Weights of a small transformer language model.
Architecture: RMSNorm before each block, rotary positions, no biases in attention or MLP.
Each number is 500 + 50 x the weight over its row's rms, rounded and kept within 0 to 999. Layers, rows and columns count from 0. Numbers have three digits each. The size before them is the row's rms in percent of the matrix's.

# layer 4 attention query, 128x96, rms 0.117, rows 0-22,64-86, columns 0-95
091:444484522583447519463546444466560471516644486591556441576508471498477495510477449482459517527506485577500510390546582550551516554545566457514545598500458504460488455451514499454482462558493603514506531459474499376465509499524538608508513607513496486469552534521605432491601532454511498543
129:538503507451607435540539474569446499561560449419549500514406477614559511480550460546513511462553559496463463475451547404492478446463400491502475464432446538494538445415560503638572453456462455495555493478491495454466541535597562507510532537529476498516444524497442607498510423562544492533
104:510465460432623439541553473600501534527537468427522487536459494560568501460505452591481468444541496478526429473430568492510520509478480549481444458497452532493518388453580428575547470436431435515469571427487507484495580491539493598432492498509475525562457558558418530450480375540527559517
113:434466519568366596485427535441581466517437496574467549500541560410433523558472572445472466499435480571464525520568509499504563589546537471496516537528566448533495492533456477396406558584504514490469509497513464564513482406443429491538443475502486497485554499529558424496531596462541432482
093:414502493535371550558495526449506490468552532527540470482492518497432540551441497537437517517530509536479584420511517505466494598532559469470486545557528462485489552509429486463454579561401535498469552402493571538494545384390462537527528502515381470469579477501451362438535537486536507510
119:455515540522393554425397513460609521449519490562478501534574516422444520532472547407504424487467461600459584591541516518499550553515554483529420466518511497563459504491544424415430547618542597480495493555432463531472468460466480558517544495494482542530475521515540444537580488433552475512
107:496534524482603430433545515514454476417459608419508550465494551459519437382543466533527544527545545360501469529427456537473436450523495558495546449519575543507555543612468466537482524467519502451574464428581565501553473465504449450459450483456573477511516446518489538525412559541436512469
102:448496566511431588512544514432550506537471519545445485509463526512518535593398551496502395400449435559419568495555509468497536512479504458453520483467515480456476479420491493452442462590507488481374403525449463571437443480452435461498524399560369493465435474481492504474530479463545558487
102:488488459537347515542497496464512422487478491573503478486613518378477464523470516482460513562477435537545546431565493566475541608535566505475568577532529434518423505519432556495448442542512548490466540467522501533541465413424474522519456451510501495459550464485586407503417572416487449451
093:491580449432579462474502453515495510470617507446471432492486425526537498514518392565501563501519588498557515455437558533534509512560547542486476518533471630504481494545490555548535470423421514475534529485478550432526526525475671567434488612459546546451502444485482543459506464465440468561
114:513473531467420519412524539461526465397443602442630556453525504466455420517483476424534509499510451450450531607508469582485505552537487576528501545596560468529485555534448417479486521532466521506546502484436500538597496400426460492505462434485487495464456429515456435500431592511524460432
094:539520445428551559557547449480465462509449475520508417472458342513550553501463479585500522497431410546465562394582516456553592502446488474507487507507551546460444466416491524576446473524453514567471508527495517544414549558499613512417506502541405529486485438500476481460508451406515497544
101:428462466496447526549584514454492485526446458531495384536582465506466499497520532563482544544435445461610490425527489514536501532520539476446568541444533376428506439469443494547462504446455496519480579431495541519422553552432435455475523495581462444484599591454540522422410488461418489504
115:428440450501480540458516512523551433516476498559554405515521587394457460484477473483421498567478565468528447437535516573581526629558518541468530591492477485459386492515495520457504520456428504470592588462481480496438584360448557520462486514449464459528520533514537486496442526466497574457
131:501497565525546566580529512502442471560525443514391497515453491528543597489442536496501496554479489498454503442536485446509478472423421415448532597520463463486553454416500573626552474511567425522444453531586554416470533585518486454561503509559421465481495596487556420497477461525529568552
085:495463419607488464465488543373531516559522512512547505445512480503437627466429505440505540535467635509588523518434535545477497532441542463487452458549486514506443597596515549460439469561416490461482552389442481531537500469536452524539517536443450459501477399513529492428461531435524479485
111:504496555403621558506535527587479476438505520456490504540477575450519371483494499510518465496572575492502412583473352551506446468463441562488519468503546544497588520539466470539595483475561487526497497467584450424492494534508459519519449458462552550485499559521488543587416543565415519538
104:604433437540418415453494493530479582524493543479504465458531418563554511508505465447452529459491567478571538529446506483483505510505476490458412513437477513507488561507489604447419391485528517478508577554446488619539452494498480494497586439388599466503524382521407530460507525489521460459
090:512469527532440452492436471479502459369476577495553614495504495541419500564500539494523474502594550493463531587548539507474448448460523490604498419553491548553598637575551487404465514574562523476565461489440479540519466509440437516485505426531556512523449502459432420526484522461490445488
112:487473561463441659558525574474504424499407493549538489601470415438506493485468570543535447507499480548502574447557472509547588543524498484506584493434446434461582514469424500539520550533546522474421485535579481561570513520403490401498511471528424448534536519482518459502502508566531414530
097:578557522428500452535480441625506476509515495439556562481439441566526506463511475511524591492587569486524462541512480567512463381437475539490488420530507491507498524540501522554540486459468516481631429529460507510586451494585466464559515567421619518583519428527489469524427594517462471487
114:536477549481547513587530525512452498559467467483456459428514528520589558427580567563454495529547535401552424558484428497506489414444469492431596442459576415490542464502487432578500522414480412509506478521610495501535447559534411428501461479451573473450576485520526567487458552548489507508
091:494562522444562543545494440536519374521532494444464412431538513455512436555411504457469402520510530512450368579462481556551516544421580566501479557525508580470470515498486462540572452569548454605456494501550452536480530481450546516536441474525541545439525460498487579611505494556541481541
061:455531536517528476511478445471580533399580501582516471507581445476470531559489454519523433453565412554460500520515443574561574565490511488566483641583421473554538541506495493492531569606526592581459520485507551462496523471462556606429440520466514498473541448519570457453508540521505519569
108:528547467547518459605476500534546537490500433420433542453487461519482565530555519396497424480571453555536451538437553486470559430520548486462515501388466485463482419519523456594499512505560439464547497574505594366504522554469403529475546548490498579512445530461561493399512502471489582540
077:533501532543506480512486563502564501487474481500414506533535568472552609522497549465444413371533506495544473581496512461465568469477514485496561413327444445498505490474507515530438482475563442473516483526509566385446486517490516462518561491452512508539484487482621526340486477485493558564
091:460524492437434484367479499490420456431523584540555472485471582496437388531484487494502528528417565500529518544547481531536526575564496555436514529549509467520392526529479451450460530569440609493504505483412454585603450434505475519524455473508505456494521443526457565582497554551509491398
082:391506625520513512481572536457459475526533548549514506560469516548497458549440482564564528490443512478433535480546446490501469504437416509450518543526454456612492568522440536508529619594369628532492574470530443534464483434416464534517462526468549471488520486499430469543574528536498473535
092:440536526512488494420520462478615415505425538587481441506504540429519489548504450443483457373480509471413570564542480489460516529592467556480533544561466488505582543479490460528449417592513612500515548415441509387479454418521451557535507467532420526499525498541570461466507530474459542497
083:507483526483516533436468581493427561567552433549452479538456420521529455421523527465461523577482471503538437585496533542578426517521519501378429474521524482549456442557464561498508527435539398569421527490553430543455556614507430488480534516457604493502464473564483547535491446570532561434
102:433543619500517504547544494506510522490478538585512517587484543483501438525423481521550493526461461464440489461596407568464482541334513490454553524500429403491523539501465483483549558591483540527460490401551420454431569387449576512513483468447438480466499558560492485533530561503496515510
103:433482476429496502429545444442475499468531537572610469497524515487454447460422456546611548529453507509493501497596500559520489580499524487498524444578524501566468498548503482457473523527369557506471496442491418615569473439491501460475448426503465507466488477554429553655512521538563448431
087:561475437525525482511479489455581498487485479366524496543502512537563606518556558597498469509634533494518489516395511441519468452547502545559498513455505588556576495469554547481504410449534460482574572605476591458482486533515545548528555503522486498492448490432547487409476417421493495575
098:321451518445426521474483479500435508481515500587464468533503496467510423503472467443542494523444494533513503535618475532522450554485499480383517471557567472509422524486413485499460501535375479483427488493461475630527531507503447407499456486483561499474554432517450571553503580542505445425
092:547510517414542493644565521463484455402416436437471522545477532451535582512456540549550432519537446492425490357523468468468497443391471446469523483456472499497574505512472521547534497491495472440520524495546531474419557459473600518560466473543438481497467627412497453483532500459477465555
090:509484489468490467488478569476522552475567595582589454433486515543459374459422522585514534474500519567594479463521561534494580521442596492505443473542442522444463452578529487396421534533524558470448483466469580552491541452446571491493474503478430534467430508528457535559480464569550455403
106:467468559457485492380531558367470548497534627571495452519536549453518497480416507527468500503457444464468519503580462595520466526551587514494443544533500477521498507517449436407416462467476573509448484399495393547499520483515545535501490444507442467450505432547511514557418521496575549405
111:516532565570620481580566526493589553464451545440478567460450495551480517535463465527539491491578512503480490406429554492446502409515480434562467485476475540435581533500539553532489530515531513467591502495512497384440542475449528599457515481479415543549437477517424382436533451514522537583
076:527497567569513416505511554504570417516549525518565490512507481538426352517472470407531499506498461515462519535471632525505551549430510593436458520449517500505501484529505478590515552572491600535578532586470535586597411508494422515482536576498551551476439444511482548422496503536494521509
078:575523522548501476529445520493425522542418496551423423527567538439562530503535524510448600477568420475496524511535538431389570495544527461477502474486510481478574448500503555453566496438566515461524493415455585431495475563553549498467487526469521523502359418545569425440439474577477543566
109:506436500473484468476487500572410515550561444495533485519463486508464589496530488491463537535465514508491491503561447523535508555405399514395517538456546519592443498505381494547576479554517426508505461656501495537554506560532446467608456529476645446514561508524475521566482592480463482528
090:477510590543537487540496489444376500478491496573500487558479427509438448544424535470405656524463442528490520452545471503428573598485542523432534528490496407480477481469490506590516507533491459499417465471549433562476444554486398481524392553426468491563543509547527483510543551569480541498
101:450466477486448541568442492444543494461504572533581478569509430431499458579418577532532503511479507565539582561493446497494506571513506476534512440521427432418501526481474453431507445552517492453479497478561520627524586436387496443420528472516460414438450595493422518528522458535536418478
098:524501450570499508623473543590358512492520429389551521504387487514481581463534607502518520559503533556443486535455449479517452443501411433466559390547503559517501482528515540544537447467556420465530453587509529568502462574586481480510486526508566488514530521458479448495494471558454471506
116:554474403519449496500447465507496544556484456478512462451546397545537546434538552505519576579467524504563513503422553482471534467451439568403391475543539421462449536507518457398522523503518480535517492520536554602444471605507529432462492479501618495401447476520516626527540488508518441496
111:429507542413486503474539550481524509449460500567513502566453519396550430514391533509447472465561454470491535422539485560484554579381546460402497526520442464473552485501388412496549507447501615511423539440476471461455456406405505487521440489468506528479504421548534475539473461535527450543
# layer 4 attention key, 64x96, rms 0.118, rows 0-21, columns 0-95
095:460466466432464543430503490504489480455406529554533488502532563427387497434484559551525477584475536552545484476577519422508448533496501483441491556445560483381507583507413538406462456564470430441513557507510398543428481519465401510572512495508499464431561499526506488503568509410549419530
103:526495464470528409536545509513444490453578566482558549524494499554573437451575498471504476449474510440501516499441540580474490477510453567548523467575467418516520525556615443509534534389547471525492533493473566435560479499502489514447419636472519560569546453455524541420432566442415597474
102:473519490476521361553536495528425479544601512515493495517435462523563369464557508463554511480454464440508501534447518521484545544512405580526474492543492391521576488532581436540553488434511433598508477467424519449548515524523485549469466588488490539588537409427549482477455537512429585503
100:532433466502512469533481476484533513516509510534543422455585471457570560532472433569579508529595415500524466476500465505532537536424555465498525530460518568481560494488477466548449510533456537474423550505505509518450558463475616482484621457453471509413437645588521517599526430555543399533
083:549464499429539467496509446491422509432503554568491497525487506413478500516502551514507533570524504525447469468486490462478554581426525517425528385438479510451596441524422611466474461550514497482524510598461401511509477468476543492541456465486558573507481464513415556575508362624549423490
107:469478448447482530569526503455505506478477503543542420503522500410469553466465452554575505569581520463486536437472552518579557503547592480528510575541440521472545555526429435510445481500432573484449535519518525547462571469432609509490571445505419438374489624490392474519513460520577467504
094:510541516578501627474483479443477466480520447463442560479500463584431470526475492455451570438471536561449517556590463482503440505512504530495518539505603500544408446433535593496497534561591465540577425504469566471543485544548453473564566611565542447573549458514595509447527512452535551470
092:506462545461520499532491479460469516526492532555454460503553441469550568433507528487469416554525464568521417511481400516478623529479488523493506471468416548481623586546420608461481513505451484438475557522548519501440562506530585458457434498377522525537561504542441496556478413496586401493
096:506472535512508524418480499450534457509406567547506489566510496442475518552518570531532513524504437541473518484464493462530576520457442488483407499360444522451538582474409577448465510610444454443480510539470380590427518472459503508543472488524520465423508513537427496559578389565535432464
094:469541502494499410531566466545491552485484495556539545538476527535539435472519486421488586450462568490493564535449522533499463527557498539517459479550551396497430435584523423524466439466551477566476410497509408453546458492505349581476531484515536559555493390452514450493482623458457581485
107:511526488495497636467515481440471511460504514453461428502451518444421595581467531437520483433539573501500495411521473495505533495431517501584521467510428539466481571412487626483538539607497483467551430476465474533521499500470524570561544519604538421502548526616508505521519421543611507519
089:473506492491412440520522494529467507567402539491547499574519539392544522500525549462544474497486441463530578499397555503429581478510442532493518458513434464535607538488452429468575500468424467556464498591449474471547468478469516433419396427442567577416459471472435518533512536559532488414
105:496449476503542479515456598528470395491553518529541522515456509496451430551472594491448544490534539590521607468457518516481488608508391529445448592415503504402521535452410549460549480498526546514542560546436480546571519488504451441521453557484505559532549382564502536516556423489537439481
094:514495472507603591499400501488499433524459551548510500502498496557566486567496540538458566501569635526404466557451418426528589527434467491446433572505622524463510471426374597461468495519469534517473521451426464519430493424498502474508508559517505513535524462515496477536531432504543439522
111:445406493541472337475548548493507505519534537512552535514472532491447475446580473495572509576480463492551525632468541504470470465588409561534507434484435505552516522524531467426509466471481514533561599485567514500518478553463481515428490444475508525543480464357388514410489473542450543466
105:625528436492484522500505413461451565415482519553570591461534578502490567524495461463493548420475495512483484457556505504550452584553519536517488497475529478488523423631457578481465472503511464479444502500619467461436486502493532564480514564476519445496473517485525349581517538428610497439
090:381489441500506481486427633463497422485585490463420495515434503598534507545590539426445536523448492509521466499547488533518534493533459562519508476518496552572467454393583536534505547574513519558560518438453573513492522640596555546476493511583517437572538488519545541505510528518441505506
114:572567546488509598546550402545485451531507546468403557414531531477579497447426558572507497417521521573446418490460477531481496453446547508458561486469462537480528531608542535531477506500564404474451491506545472407534460458494477567554500516485455547454500558570520401572481532581527423552
098:521445519533466532427548463401430508492558433500495433533540459481486542502466450535505442535558433508450493428564507459505577492486569395499495472461435577489563463442470515504425550527484585499453524615472441498444558490520604449516420515507462491409524598432477497556560453538617465480
092:481388511495476555468450523565546390512505609564528514553479559506541476565491567485491560472482441551537516405459531524495568600438457460425487436602436480456571428483447564439530494466523494487621551542449507482479491515509508453537463485501544513460491538563434531513512444610566425481
105:505531516526476533407457472502482546396494468417438575548462479507518429476503475472454491456507483524430494495521487480451430438597509501541539519502536512611423486538634483523556526545572455533450442495506504485567445587542542465539422481534489536569397503418572594487512545460468625513
101:537535557558508548405473620521480394550498530491524573555447583511451501502554567462447473527397476558458515466532499555537488509533457493469499468460545606508446499471498553467543512591454539448546516534554464525495560569497368455531511542573528464606598519566506490432527430491451506453